Part of a small language model's weights: untied embeddings.
Each number is 128 + 32 x the weight over its row's rms, rounded and kept within 0 to 255. Layers, rows and columns count from 0. Numbers have three digits each. The size before them is the row's rms in percent of the matrix's.

# layer 2 MLP up, 1024x256, rms 0.0917, rows 485-521, columns 128-255
095:129115062122092188150150142068100180097180157096133099146207107095038104120156070141126158171192118101153122145130106094176130154153175178188109095168150146155133108149149140146098159142150132097169167132146173124141096146120126145135091126179177104118177132140105075113107101125057109127146166079130102150111182072145103113078155186137156133152148097120114138081117135154130136070134
095:093127126094129125098119117184065117157122151125147126098102130095189146161121141038116116124124180110111187174135141172200144077128125155135103134110125154102134109113151105101096137090139145134135163130111123147124064219075084129096137126153137147132074135111138106134086155090152139115098207105159082081140124187081086140093071138126103180115114186074107164111146126103171146053100
099:118118130161147207130085145077156150120091149091127146125100172149152159128121162113123104082173138081209124078107067155111137144154154115149131119090087150132168206088136057178096093200082167124134084110190130069141088154121137130114138111166131071132144159101090118137106085157171181126115149121121109083147104123094119150130088054121106086105137132114122129147144061111141138117104
096:124078018139111118134122088108153172132103097154127086116088117118123139160149156142114133085097122143139119138113174163114174121140100081122130141083175113119097132129093103177110120140195127039182135114106139157158130137158086098126168106141087184152129155178183160090114107153128182073111147075148115131128116162144184100087090172082217155158117166111116125087080130165122119129171
091:151172101151180165124114122087103118147113159126104097147145119130134144167143171173130114143172112102091115094097169124138150076178103103079070193120098137085161154119068157125140104110128203142126180123182122139112142090108083129098149130128208118159169102108073106126112129091116147138086165113127132160150131130074119183115117106113180128104208117152155074098127101126112168093111
104:114048146137110145151158106142104147130189125153144056157109099097130119083149063148106149129102106144091116125096046151129112181107095143131101138140129111067064112153140091131092118083170065100105145161124105147140167133142118154147116173136136187131167102141074158145149105049101111103188166127138124102064127151110140221091119142122175113146137113170139126121150080152089112123155
092:121142137079083152089158065134128138087111159140098123086102090126148115165133155079059097097127128158165137147187200137117092113114148197121138119124066108069136124148152132121108140109115159159116139098150128145111099124106159162135040125075126128171069132143144140107175145134120147169101093080148155121130112160071176115150176098131124125126214117143157137132162135142113132074113
097:105112113150118094165125077163088139149099132165188164152181166089107097106122133149144155177123108022089157191148136095141153122134151145115121076121106152136134120152095161137085135100157154106109144215137128184153143192174127126197126174145169135160148091055162100145125120149141116123144128100159182126162125161119126119113137121108168129111101133187116111099142117143129128112126
102:089126090118106124104175180092141190110127125101127115182107129107093129140147153124157129140170148129140132057138106130098136147105101109227149114133080149146074149065150104160085116133177120140084095156115180099141116136185114093069128151142099159177118136066071135116109091085124128147171141110148156225117114152059120120136087101111147153088130120175124121141112176123057124170145
099:097091128088121119140199125088119189122101104133084101118111133145119091098144155113115078143135093166132127063103147124167147115159104110140186103140191149104144069131109114084125085116072121109106138072125147122106130139127093181165107125170135167139107080095159167132164165088119127075132133140101158123168096114139139156153160090111152157151162112058140129173144165160157153107133
105:193112161091100089084169144107111127092149168151159122180132115109115130097155161122130138123105171090160130064160187125133101122133125107107122202114144088141147165196105123116104160162128146074153142166167082135151130143114075092158134086143070141108101168134177202140138135100118158155131046101166168186137200060092105099098108153133123139093125121150172085102135108160123122135191
102:131096147097115172132119165109099151148180140113073149137145133105136224180126129177152081082178097134127104115128136148162190129185100180155121098155137102180115098143137088153087134108176110158165216144139140169168110141047137181113180174168125116122165173120116152119100179140148091117112125107163165124155124114111109124062128147135075137191080125113120116111152101186093121101115
105:179153131102104132128113153209118075072148080140147141150151101132148139129130129091151145156174150178126120167096115113166166132135171078137068201139134121162088083180126135135090154135173157130105128146173109110161125118100148190085167100062111109128128137146118045173116128104149109130069146107156155128127157127119120100125133159142099099162109181090116083093154070091135106112146
102:133175136136110133110047091105110111110141156125096113114086118156125143092126133121094095177129142072134094126145087151130116107154157103105170111145102108080178108114077137094074100116112162163137133136112157113121188119120129159159099087094069166168106099108161125148101163137127190168126124091146146163133106135125105094216139114105107115111140157117198129143139121078153172091148
092:086103166144137098108037134128173191169085136120144094111164196108121124093196155094116154098126151155147125137165124146165047099128130107133119183107117134097106131114133129081111120120094131129104084113139125138158103075128154113111159137097144133098097094140172135089102070185149147144107117115120155175129133138140194167136093105129114117084077153124082165099107121145096101094175
080:130123150116150138140125118114145137171114151169144121148159193107098202102128159114100120177166115126166129111103146111125199060112110116133141135163087088156152117074129145145119129126039167130111099118094140120078129122167137101148156156120181168161141175147134110107142147130132096152094097191168185131118159124143169124153139166119096162151166039106141137125122139109122086094033
104:174148069122179144117100126127159140108172180110161134101128125144126077151155108097125095172099074092177124093148164153112167118128161165118133092134139102093140150164175093079150147141139164154098108162163113122119094103221068087114150152148151103089112160137103080141130093124063113144140089093143152165114114123179132058107145140174117078090133060155129123107108078187065106147151
097:123100140137145161122107149081096085157079108106148194142154232169151107130177149119114088151185136137074122123065159107154112129146219119170158079131138168146090127129142187151117175090108116147153094114074102154145094135112101124083147135168142169103115140157130191175084127125084105140130103162084137159103085108176112161152159099156127132093120175129111112124125144149085153134152
099:118149167142118169103063128089131140134122157057111120170066098144162141128091158122120149139072107147165163137112063161136079099133092131095175140164115104179086103153173076135074088162084122121170131191100141182141159139096087071084151111153118163112185140138102101121148143155191090188150142109086121110147110142128153164164154170154127143185098170147124134147174115111096171162127
099:115117159129179133139151184110133119161102160041134134100110103106129189162140109105089145063099168100142114137125076181134090189157133128176107111105109172115154161071122177078098088116176160110167091131134158166078147110076157115113098092108110115082157153157146121140144129160095131141170125083201144120114115193101134139118135101151130147149101146159169186099117137149108132060153
095:176103112065134132117133213152122140118095143133142100135100137124151095116178088081173151056150155085121148134177116170115125145157037150078112157126120097158116070143132174166118167171159125095139109117125159141140155133101191137110093134162059090107169205110095123160133190097106185118109105140159154122111133099103138130140092081151142081125194132048159156097111136105117092080146
103:134128092130144093166085133101138161080079101124131217105128144126144132140130172095136132159114130120102153133128119161150161122141165130184153113188112167056111095195088129119092129113094120047089127155071090143080062145164133136059195119117063157129158111120125122097100091158132152131076145114133136062106173141098134127127153144061124182179091073119097160102094109106165106172113
099:159146115099129137071133121168185154139090139106117119114143116118161097149138118064145152135111105098149081057123199178084108171102140119168183093075131120117116098126156108159138112142124209135153095128185107149143128151135156123089184187106158091137153146106144103136178186109130153123150071119133177129082128136094116126125183143158135128176118130066103040086139110120128076209166
095:134081155196110112127169168114163135129168141105111099171163112118157161148087141143084084120082146203122086114187073046080208076158151173199127140094115099175109149114081093130146116129090088189138161115130190121111095123077183119101163117184091140150118139091137090079141166230095148085090169165082116123096164136097127146102114077121159144113078185116136082144183120165086121154126
099:111160106137075180123159182141190175114112135119149115153101088204173064131156136121099103109121199137155119098156081079109130130082115089142145158142158106222101114116181103177131167137148096159185152122124139076170140158150187134125109198143109118087084145106111102147127083139113113119121112100137075205155137182114095150073165115053045086044124149138094090154113174155104137117139
100:144137111151117150104135088113184153105113141129123150169092186162142173141127135175125102108058150131100069196189173105164107129115112151131102204112153127155136135148162098116136076123133148094139161133089077117140141089094085063047160166152088162095123084072162104119121103108132136078153138116122126165054181157099175169104117175087124153123132163097175171153145108180129119128166
086:088117148178141114131109167093148149142088133129154093163162151126167168135106100159132171136139110112106116122129099113129074172102122100112093156159083122119079068142127129106158126168114151138204118116117106164117078135104146134090162096146151079082150107105158132122175092155156171141166090177123144131115157117044138137173094059112189134164093117177125123119139137125034048155121
106:178118172167085141105109095062142091158154116085128164141096183131185117146118100164106185198079118145171159118129167145121145176067106104128164155137144113063173055121147122113097115188146123075151104139113130141118106096142135098108175119115115095047116162171129149138140113089182112127152109172126094108130164146161145131129137083071114148142163111182192060191115167106163154103084
096:127114190150186202099154100113169130122125081097156096159095162085114123123099171117140147102127126114126140136128117067095131139080177126164101074128143127171116150123127139103123136040140069126120135116155099128056111035124095141173085142161139115140160150101110151134071128121123096140162154111110100119103082100122125158153152131092170089173128210094126085086136149067041116139124
097:180162134131102141147111138125130166082094112145192145167116130108079117070128155121155109160112143104103119155157124163139136134108168151132091136111174151116125141062132093110172132164188067131174152139195160069228126154134089094079093109095143124143117132137126125121164098091150087138081178132135130108145218115122104123118107106135140045165176132040108099131175120091166174145134
113:119103193136162100110133134185125113102140110157125153119147124199072095107097169161100099130121124123141079172098137085106098141177163152131130127082112134136183087110161112079164096145145092105102150193092097052104089179186055143143087169087130121107073180110135067180165102183094110064110100123131187082127134144137186161082136136159137139103125127118134136163089117103076126177159
096:132086124134180129141178132112132078125168081129101141117088148110103157109123088130087153111087090153137130104111117143120082117123110059094143093183152125115081104104132131121183131088140134061100120107068110171143127163132161153161109134093122125176136146137141140106123103162143125189075128133094092125161131087115167141126130146126109083091091081100115163121108191151096105170118
101:155095101094143135116165106150073138113155162165116107154108163130065167165089142116077123102181112132115100157089139161085155135149107088149105133184113125119149132098157151101084053132170105150122096131107133085085110141139174173155078093125096128094160134155084102204185168108118146134167080058117137160103099162059094096151146127157148095081078149093102091169128108160179122074122
100:118180166165147113098178120101086142125116112079190088100152116104125171057083117174081110089111156077146114147151104148144106064141100122160137088116156092113168115134198097143101110145090169119135095144162178149103160173181107136143152107123132136130136159129074121114144101138129137184097208185148074146149155164095132175144035089151089141146142106098101161144160101135170104145061
106:187141127122128153193108132097079160122150189129176080111128124124149085134148078118091124141107155150133149126099120145089124148132116075148095115110126147100161044123157136098119105144116151165138059121036146163095094097196158123134113151061134124127080178110100114149189102123098132146161081144161118104179147117140074109166155129123106121111086109121115144112172146104115120184143
099:127151195134128107085121097157114088164141131150159104083132172116133115131114156102128073135128155126167159117094132108091089139150107146126073170123158114105128126082080121112196150150110155088129095126104116140080084128034133129123139081152149140147149097083122141131163133127125091140127129126121110099138122108106151041149083142087117118131118148097134144171176147155166071182118
096:167125160199121145161114062188080089069171184120134142152160153118108106140091107121146129090079081120111139146127129065185092139109124112141074150075167133136048162149111145109081153163116070080110166101107075100129072143121125073116091099140128081121182157155119181120118168101140083103170103096138098128058162153137188107145126134185137133168111137099150174074124175145117176140175
# layer 2 MLP down (transposed), 1024x256, rms 0.022, rows 485-520, columns 128-255
097:141126153106147157175136154116096157094150113102153108079166191070079128167106099136141155096120137116120094084141133125170140108151172159145176120186110127156141136163137134133213127125131137138124103087150136121171113104150121098134116147067181093145175150072146082163105072159084159163142138095136112127054150101084129098151140174174170089112148117145196137138138141191165067108133
093:086147120109143129118140138126104147138131098117078124104142131124187128136186096135181146124046130108088181133136128152093125140072132177112202133187088122137099127154141113125132135144116119135046093106097108109163072120098137211081108228145136209105090130138135102157098115165122184138147091112177089132122097148086108132134142170131131101127123138159157167090135143087106125118170
098:149172178078094155120116089106206124137110103122112230114130132150162116165166091070181080122084139159116146101098140149127134117156141087160146157118102136163152144076156092085122072121109176143146149114157145147172087123184159120155153166127116054151159154093193146140148108170185146123111166082184119127144146185122124130106130124136115104084138132148157123113157113255155127079107
097:063119136120109152096170148110166121090087105078118153120077135133130093147106129156148120122104150127114064136146088105176148165121137143171176115133134169155115072142176072182140085120120135114136156142089115155120061129157139117163145027131097162141124146141170097144188130121137033156117140109174159127173164145142127093113172089102132105138140157119151127123147151067115195142155
094:137155081118113137149151183153129109187174169111087073132142107159091171142116118116211155114138092147146114059127118149070091164142145095130107086158153112164136132129149166151144125117066148128185118138075168166162161144154142101118108096144159125169172075121138068123119098080134108072141093161111085153037151175087115148069115140156106103060133128153138144131117116093035127089169
102:144159150120093154113131143138122083107136123136124134094122137156110139142114183162104152155098178077112195152185108144128110156123134238116132151176122122138200082204142121094109139158104113145162134108118143106099146083114118175144126149149115168098139178100150128122081169156140226114084141114142140119153134183146117116123147061139109136114152123149131097102126141109154148123129
090:137140130100147121111135143143143135119148185158150103143084098119113125049127140059141098086145134114133146160096136131150058129115125134155144139163061142063148152056071134084146152164124114186126125119180190125142158061167168089166114165145091176110107204102109160147110136127146090105096136080093094151069070164149102123117130110071138096099135216132098099143139110083143114178113
094:164066167139143138120135148162085136133112125129139059129109161166150152154126141118110128152122097124114135092173131139122187209124156121186116209114165162136117086124098136196165114070131147098132112041111142139156113132202134127103124125106123157054160170150113113091117143066147104150132113165156142119106123162146148112141123156091080086086108145102097146127174127197173124127167
102:121182064133113130068100146130131087095099144123162113134129124108128124111127122089147083058107151113175113122082125085080125178140136151108108154125145153164133124168129183094050176121142124106099150173176117143187144143162135104131138149197168226136159094092091119097103107140159160129118075144083191126115115154141157092130118106151104159143163167137098108153134117060131100099122
099:092130124117126163150175109144098142053175152163111121147088130150109161101044140114117068143132172173141160093137139159141138163088088138119137105098166117061120076104099147113079109124065063115181122096141136160167087136085147182140116187185077073156105140109146121117117223146176092132162114108137147183174102126077102122144050079194122114101107110101125100151148111124150151135109
098:173088099146137101109166092169097107171169130106102160082101108141150160066133146117118096169079104149133128137132123193112174143143095100107104174126206128071089117155177097163150134132099118092153218120156172075147129158123146133105120109157152195119166133181140164195141113149134126123133125184187123087160050159144108084101090064205125094115066172104152140158153093123095131128064
104:131103171119171094160200145104110141135113170113116151127137089086112168099202084128147118155212075115151104124146118125068158079153096088083055185159102192157149128141141111149071106115188114120097144176135117112186178136086118164130120099186111182179146079121101127119108131052090188085113114099093155080177135184096152159092100109144080106123084134122117132105119172182095161108106
101:151125084189085091194118191118065174122096176202087132114112167127189124087068135124116131162124105108129120141150159168189102169113132141131055122142178149160106104171113155126082157127115159150181073068181124113148120144134055117109092093146120106103118175115114182109146126127108124145115130083180185116141099142154107102096167143062081058114144134090091113121135099108151115151184
103:141090084077145127135158141144176165125140111130197137124152103148094203099067108089080085112161079104085126135085113127111150177135087138134189106104134054147138159187108161097134093106140105123144111112085145173154150177061095160156098157186100184182104108090136098150173071070143117096129155134182137100125101126187175179166129052108105129147092109150101158148105090124139133196128
099:103084030150175139145170174132123169103141186145158137154127166150157172149142144111132165079127101116123130075121121139132131112120110105152120160163062128100112121166167157128100120173084142102105151089113171078147143211118111127136103152110092224130135087175136143154069126147044132171125111107071109133098081096156104101107166183114114095162103108125117204113128100093057116121161
078:139162140099144141147126119094119086161115149145125164112133126132117155150087134142089104135238141149102138140132215139107162161111145104174170149105208115131123167106077153160057137166111155090123113196111127128104118181192167150138115084092126120099127089160169120156128203123171122121125128211072117118099188161089173143129183143171167155103181119147073098156127084132109134121130
104:137143124120144184112139201074088134101114225142136137124124176144092124092171211089175123164142120124231134162111130138105154125069156145134110108098109105112158095141128123190169136096150156140135128130107107126147094124149110118141155096160094137124156201176110040113090097108119101081141092125138078120128137150111139085145141147145103092093116106097112145094123123217097145115117
105:137181104152093125130094162070112120131133071122150170153146140118135137137136092121165177130177130141134142103085122110128116145149161140158152079142126189132083171178097123200085139060129111177103112190099114138151036127190109118104054130192155172142094178082196197113141153153101156185121095160085178120123078123162146144129115076120095160158144133153128123097117174102091142123159
094:148094182167106125206121167101170150087106132111097192122149131068123101097105094086148181100111118097093194063130141120127146074175106168068126140125054115175083134197131140182108145130109146124135118130123149183084178119081118156133090109122168136140120151152158089164177140120060140176152107117160105126083129138106125124166139093199141130147174140147155107167142122075115138112105
101:123089143154148140129136146121087175067113122135058103105163126106119074121103097128147116134137188115095098142142177154164148157135098140111114085118191196144121147113123160132144090141188158170157125086114189204163134133052139117167112173091071119136129136128155096129135067085108187155146164134182132142106124129162111173151120136113174105122105194110162156137094163093116137088139
097:135131129141149112104085176136123122063077078143141090141159106149143145133232151115175099070171125140075146147122142096108130094157099089114106128140138143114162119127078126221103133168062141133171090157142141106091170126175161073103120189145117125195121152130122182182101151137105081094090095098151075135136121124153104139117156102165141066133187146112098102147155104110109065082151
095:159122178136143150129060083138160164128111113107159089102088161131105123151112135133149146082084146204154103109116120149077114119177139035082138090104113139186150081122074075126159115126148085138111151137144174063133164153090117071175159177192146122105201141132168134137100042134141117104131100166090138160134074069148140101143174133132130095133131157105163061111060121173182085121139
095:081159147153167140104086162128121159151128150103069125134123123124098132132161094107149118112103099098156045101116129120127117199105138208133143080158144163154145122142095112113125141086168146138117057176152085111052105070164133100081125119105147162150115096135135164139083118134097103132087174100091183112137181114154137119181135135133138150074095149134149117200152123141143082116162
096:118077173151147114146140144126116118193169135088143121143111125132140161164133114157118081166126151130150085112120089141114126089099157229124161032107160162146150151157108173130111153075167143125103166172108118095128100098154156117140153097149054147098142149079147165093149133086107141163093170166040114096128104108155094137101107143063117142119101148143158124121176157179124133131150
099:168138114140115110160141147179166088183092118095149130161150078144200150093127083037093107063146172151119166079159108154123136107109149123102168061133137102116136101174132068092139124100100059169160124130175099125108153141160096126118148131186155090145131032104082114134112050066164128146081120146159128104125072124169108100062160163099141108132119107118154140133127136200127113134173
100:224171179153147134146203155054165145137148123121133139115135090110168137145105153143109121135136081185107124061149136141155117124106110154135123161145214122114082097093085076128143089126180106139088152126098140146150107137081085148064171167107112168063155129085099157106106096154126129159161127140089125141085129140060153133141079080146184162124094135098173100143135152225131145141086
085:132164111116095122118166140144097172075126139120097084137137119075115112120149091128124167114197142158167160061121137167086089157140141112108197085194134103119131152127101128092128125133127171103146160139195142144138067192172129054152069154139157090163126100151104117099147118197123177158081105155173154081145143163122189090136127090147118137110142169086162108142134168071126120114097
103:155115137062060217099119141148087110136115070150110119176144097086119145129189170191086127128132082089167131157154136081145167110137133167160118113159152176132126116137126152156168145115174106087098091097126123076101057138108203090089138127163094160030110116141118144142091131141123087134142142152062128106168143116149097098164151125158104134118126080203155095143178122104101124114095
092:151161133135154126137131098073104146155168144143051168119127127084143141127129111070131138189085154060105120108106170133210171130133103100112131147093162093158104108121079143111106153087116103132133109163047141130139114174084169105096162196123146150136162146123130164126145127143154082136089126116171048137096087126103106081136122148160087099075124160179123124063124151138172166168102
101:137098205117078064110141183169136179117084182171091142113099111153142131118216087101148156070148117132133123139089086148110180106142140182169161087136119075144068117105214121132131127145185090046135109117154122110053185061155102121120107159120155092097106137130160115161155125129106061117138129117084122135095127099092138134113110133157144117135193132117147181081184112158129120177102
111:130095117154093132177119048099186101118155126152128130131152082122139169122137115095158134143148057143124149170153149141140139119098140214091126118080085169082109169128118071057147141211080024103138163165109135103133062197067097154121099158084090173136092128185127096197138127117102135128042133128173157145134143169182121079126086123152114101143102076064139103140176119055095094191130
097:149115099170166097124164160141190101120103126151082159119085132189128147128144116118084148081121162130149100108098092119158144100031122149157134110128088159133105073108103199137200134151101097154141154074161159096164183120095131193164127184134147091115169104186111193117124166089114063165100133142043114187118120153161133149124122142102129110151109167134133095095150171205125155152089
102:144160186120133251098134128121115101132108129077150148097120124114127185150137081113109066146146130169096104086125160168139155080165142114088097122164138145131131117104120107103136106103138186124118131127153142049068144111156126143167140128107171164132151119063157094187189106120152101139154136116135147126086081132168154101172133170094134097109130201114061136100092163136117094138084
099:186132087122147138119072103101167169208132115143196142095155138077076107134208148128132122155126105097182184112123133076159129122152126116111104123143125161117103114136077115158159175129145097127116143134104111060146107133135105124186126146125072109129141176069169142103094143122129186141095135090162159094100148098096133124220054141100142117119141109140089141084111098084107176096105
107:121122092118116150163153125119083078132154104154150204174164125138143117157104135113146089176162144114129090075125095115107114163114135152090175143156115106143111167131157171125080135160071110099118127167087042120135130136084173177046106137144068192124091055246130178106167116108144082108135120157142109073141135096113118149094134148125138171147160137160096153098134137104084080161140
096:155104064111154177135103165171129231100141216077104107077113182097135129119175204143116124154086098137119091114121081125159133125147140129112138126135155133050100080182140091162090123133211130093097095124096179114077130114111135132158100183116120187194108127123088110184093102138149095087115097134181155174141120163092121116119133089091114170083106160098141147130150143134098123175128
# layer 2 MLP gate, 1024x256, rms 0.0905, rows 486-521, columns 128-255
094:177164094179094179175151139084197198127115184069084115134093112129155160141183081043127124168111171092180153087175122088134162116128103134097087131133156072081118081103087183102151122142123106136116120115089057172144171118156150143124178081115156142153107131111109109104108118140136162119082103107109122147124084135110162168124109116113120108120085113150152067160146146097134179099114
100:143083139089112159094156133111111119121129155094161140121105154086110115049131097164171059140125139153151127139107069161057129199121147152146129121085096152151131154199127149151125162099139147128122100114090154133080144088137155127134131161170147094078105169158081089164176122148103125131130132079150157125082092141152092121166133122102134042129109094117122167110081086091126157115081
092:139150108134162087122168143123105132138113167183143159106195116211147186118131103104123115114116123188127140107150155137148066112123088136111100175092161185122151089164076095153144105121153084099103132081117125178146195091120150065128143111064120138104132147211097144093128117118124114089166109103115135104110166138133158185076155118086086183175102168175100120113058143104104085069132
100:124148189106114110082103116151122216067167179093077124110143117188108094125133155054094163128131157157119126130134180165202170171109104121162196164172084148107043130116138113127149124116111102152124211141115157128139107122141097053175119100116160110108106166105140147145086087151129053158111087093110123135153109106163109149171162102156076125159129191164099137136136085169138107166131
113:055177132146146177135115036101177082121108123152090099051111130119183171153100139128127079104152112150098118123123112067138077163113095172091112133120141161186141184140146187107153053103142082165145165116133113102186181145131141197118153157181163197164165152103097098144146112085133132142122154054133079087140145150105147183064148109098110148130076131187127176141089144134156111128130
091:088146175120088130171140179095073129126147041141158087117114110086160151189133122148091087166146193110121146128143085099103152100153145049111050159120167100154101109112116108162136077180164129110065162119129136152081101118116096140136120139146158128080145121165147102165124141179136083160116104139179088101116132141112148131145102142132154125170056139154142143078143154075115126099126
093:098123121157111125050116107142107143104084083133171155119114149066108106165104138147158125092129150121096114194109106073149137110107184161095143107146126146122096164075124134114133116115116117162126109170136131142141162109083142134185086135148178158174121103074154098148157208137121088128110128072094099100119175114112062159141129045113139170130163085095166109071106115174091114169157
102:182104113135100131130146168116092109128112095146122073111149075132123171110094151079119128141070141092114114136108118145127164121098153120120134041133131135142119094168118095161182148106144145077118121183101134194121093115164085133123081138101047130147138114070172082111168150152164106136110106168114167091117116080140090077185164133145146104112107041060174094154134107125166081133133
097:135102147139132211139146143142105132138111077089164122108107156101095141076152115143150165091162191102157111169159060135106160171174107098155130099138059119090096177127127128086140166165123113091072142135123131097174107123146169162145035046114141075121148106140120090200123111170130111143166081065115133151112153156125108088123079177137097135112108130151159159083093114123143092155113
099:168158125101198146098165127079167139155107112120073173137081129060119161115112162127117168039070129018085130136116150169100136144149096074123074163111104147141138136114099189099107144118057130100104139124107146121142114124118121106145091119140138116132181133152142126166087086126154055099134107126078093120227134070065170124128124182068156109134120131146157098100096132145174197172148
105:130128138107128130163120098117153108089128163081132152148150077101131165100175141194166113123121183151063116137152164101128152101116117107189110170108135176037115174123118137087151149124151089083120191094185113104204073161093161097157151109104113183126108149123178100118184082126141143110089124209135102180150165150102113100109153080092039114121148091083132117114100149066125090128116
103:124162154114110143088133175116122139139119100111095195086108151110099176124156132112111186119124130173072155133111193113117143154158194112072114126103111098136092044169144160096161108117092074096138164128149169124128107023107073092159116163092142065142103154123153117130093111127145084184142081141144109070114122111090115180155103099113096098164147175171160140082169097084152123146155
110:147090177133194140158183163107112076147176135198091129150099139134120085121173132078129134113127112114117091144059137186094173163147112156136129129156162133135097128154153134187099103145138107104135157107150143125163133102155121106159109123109109160103120082103156099155181153117160112110175105147135155189114146129103107129183184130082114123154118071097154131110152159142143097178190
102:138043134111114164100095088112070097121119193130173157079134117120108117097158180123111101190065143131107104170164106149161148131127103117175156081129071163168155087129153141118096200149148112160117095127033161136114142143141152119081136164130109100170097156106091141099101134122131147089134146114101175144117112129163142105094143117161140110118150152079130128149070170123085149082121
081:098126161102116118102054141128113120104175189133125173107150131082142154132103144139149109122180099157089126164156203171146157168127111082133112117111139122186160130075167149151112151176098153128065163157100129117146166097156201059101174152150157128075078150179157126105140173115081166144146142149137169135095161144058097115125169151123120157094132114124121118099136158093057112103127
102:146140131104057142125171106138182117062085113113143127174149158109092101127117100141101103122135143187126072107146171097087119150141090126134151112109117124161135146139106136114180063105173091094062113103135216181143110141094152071157069077177169104096089153130170075092119138098076147126079146110116103057041139161151116168132107099155136149079090140148141106142101105137101133118122
102:089181086166078071110098065152129138095154137161126113161111125076118137130108052111183147072106165106174139154143140103087084154146079091107057084166164120164162105143082127120074137140180122127089069134114087157157139135077124152065168139133153113088106093115084132112173109101183179128132102195173141167152116157081120129120090143124102161171116124105163191159126089137106112114187
094:142184102121190112161086108104103133168171172090130129186111066092165162136175146104117100082139167146089159136148118095119181145125097115124125128109102174124079109143113155126175155138165126096039167191201078093119116138135135135036105139144114063130108210148079104116113160096211107093158095150105100092192149127115181127113151161076118122121141152140158148104119105158167095148059
100:107130138134150110150166181128159106110168089130073116107145111153119024115127168148096053137104198121158100081150157143129106081125056146146160122094138133139165157118169182099170161167075110085111115098097188132088100151088101106122094111087191117116078111110098125144129067136129153092145091123166166179144094143171140125128086106141076152164161168170186163128107191129110104083143
095:118105132164160224152110091097156138091140119133069117129131110100148100115124134051073092137129133080105118086124175121084136170181150130130116159073137132087116115176145133097117089159116117129089163178133068176136091109145102133106158175161161132125169080107142092074111130105068115152137105156144170179092122195063129158131165158150119189100111094186084118138165146192141116125147
102:106154139099117120171146121200083156160119125126035100106158107073154140088180149106104094126130146046143107163108061148205133072124143156125151142151120162085083098118115132129127172093113113083108143143144094187075132104125146192138069125101152157132133144132141120168141170104069115155113143134152127132141188137117112166113153091076103090163141079120110124121138108126051105111021
095:135149130111142157111125093110129184138075103147125152179099126055090115114109173122092195095113084160126068070143146104148141160119126166136140047094178070148143138118162093122141128136129087135211130137150146066099132163133091092204103159143118111131116147162184121130108172130065132102142132163112144193131108128098105162122055062115061144178147140150097158177091188067085058167099
093:104112147110083122150145090135117201090119071104101121022090159120141151129145142147078132120178141115132107101109155092128137143113101099096153125118091093131089124085103159140189061075194096113040091131123093176137161113152100120159105158079091116165146108155118123160125155137155158150182137109185077131123139162160081128121102117129111121134074079109115088106089077118073119091060
101:124148112107077151178141139115135083096166120127106109128139070149114121158130093095097133183110135154053155114141122081154099170108053141146109164113072120154086117148089119154136193138108134118091105078116119086119063147159154110108157100087078168100097175146104140089169172147146150174113159189156081128125122158140171128140122151162128147193194098103124142156121154148173117121147
099:088172138093145154129090048165058097121136089084163082158156117144157126112180114099119147117183196099164070097100116131100080152108122105130127097087073133124144111098105123124077135143152110153122165179092152119127119125161145157128122116139131113106135125136151090160155142167114079123132068164125135108084117166181040121095140163175141162145124155143117106105110139106129168132079
086:169118105106107106108153092125093094146136134054151115056143092103124084147135094154138122114116132177102071151086150124191135094102168119112152186129079158171115170135146140126122089077117182137164193149117122137100135090118163134105072180112124079092107144140107111091112126102157106135121119128098117115088086131089178119137175135115139079118155158150093106223088131130141106153101
103:108090105144130142125107121192126124114135083160144139174108089085100092045096142179164096108074169134170085113160110159221131126078184168068157098096173139090144175123126180100112129103119161111178114151105114103113111141138114154147109101143104141136102132108092140145187141151103127091151121116135143114125153128154122194090171131131163066117080124149114187081117133132075096167159
094:101157108158145127068157095181178124143099066105182107070216188097173160223108130119140078086144117135116124102145124139111133132111150172154107150144148161115166129085091110190122098150148173137104092064170133120109177164138150134122134075127121114093116150132101100130200078156160126190189103152123165132117099126133117166205129149113132120156133104116141118192085138138079129130147
108:028147120169100172143129064108121154094142135090119103166146137118196135181105155098111148124123127123111152068084127149125108122177124033108101145108110108136142095140116203180125117140099125150161109158148168140154120152138141152101173047137140113115064154172166129131101142151150179103069107185148089140089154148180111125143172143143158165067112071244138061163161107093155177099114
106:128119114144175147164144124134149136078105098109105136170126129111135127105154155152138130208142139128064105126073141074098195138188103142156163127096115135131118164116088150104129135082143101143125111144119160115069140122119120135103106131066090122108107156143129089186113115115077095101154166186155123089104148121146112161146095187145148063117114106121161122148092130123144103162094
092:142099100121107163135120103145119114106097165154141183170180113147149158108116108105145115146096170086132129174218133121112086152120099049131141132141155109134154097155056141063138153140198114072146130064152106182161129141136113089144143136138102113163135091129110111110098159122195057113122073125127129105086135155144147091112054154137180084093116092073136151105116134088086133094090
102:134080105125074123126111163127087151114145156157105155145135137136123170131179146099103152192149129115102090173111163101109137151095168115193136124085125162153095141140128121111120147132120073112109113102066140111153158113091145102090167126107155087149143102114098143129157163164069034126084179176120162114103114136209111098150072098133134111128115138160097066165091092101121115108128
102:074114131156111179157229135132090135159153118161183147082087099133190203163072160081105168109091111035109106066091168042092166099108132110104207159183092142139090166119131151157140134133126108137087149133149098148145129124127128081135109126128117174143126090097129169165073117163135099131119064114113175119134172167119195139173147124091111158140112085150123119204142100139147107144120
114:086122180161106192124105096087176139097141151133082167147204196191131117120112107107094128107129093117117135098163134168071105114096155132142168161103128128091145151095160124189134109128127103117129118129099130069140159115125151109182089155127133124171086124167191165133137158138112152119114124084112160156122086089106133130121128167135076104155154095175067096092130129012143113194162
094:134117159086085100192133178129128136157058129096166124132089148095150092156095157132122130087137119116082133128185146180098159121123104185156086145135102153146141104163129085133104163086164123144050126189155074035146109138143122133123175135085120121141129109137127130138183171162141139115139145133095172100131077127158109166156175169151164138183162096106124144155079136113148121117113
095:124119169105100158059095093101139096111087146130126175112068134208126097132155201070125134128081110078151085163087141114093100112097164078116151130132153185158089137127155102168105096091080120096089120110109084117050110155137118154128091136082092121094131127142107105096098090124120123179121143127087177105131068147127172181109083104140119144102174153055147198114149103078095178140165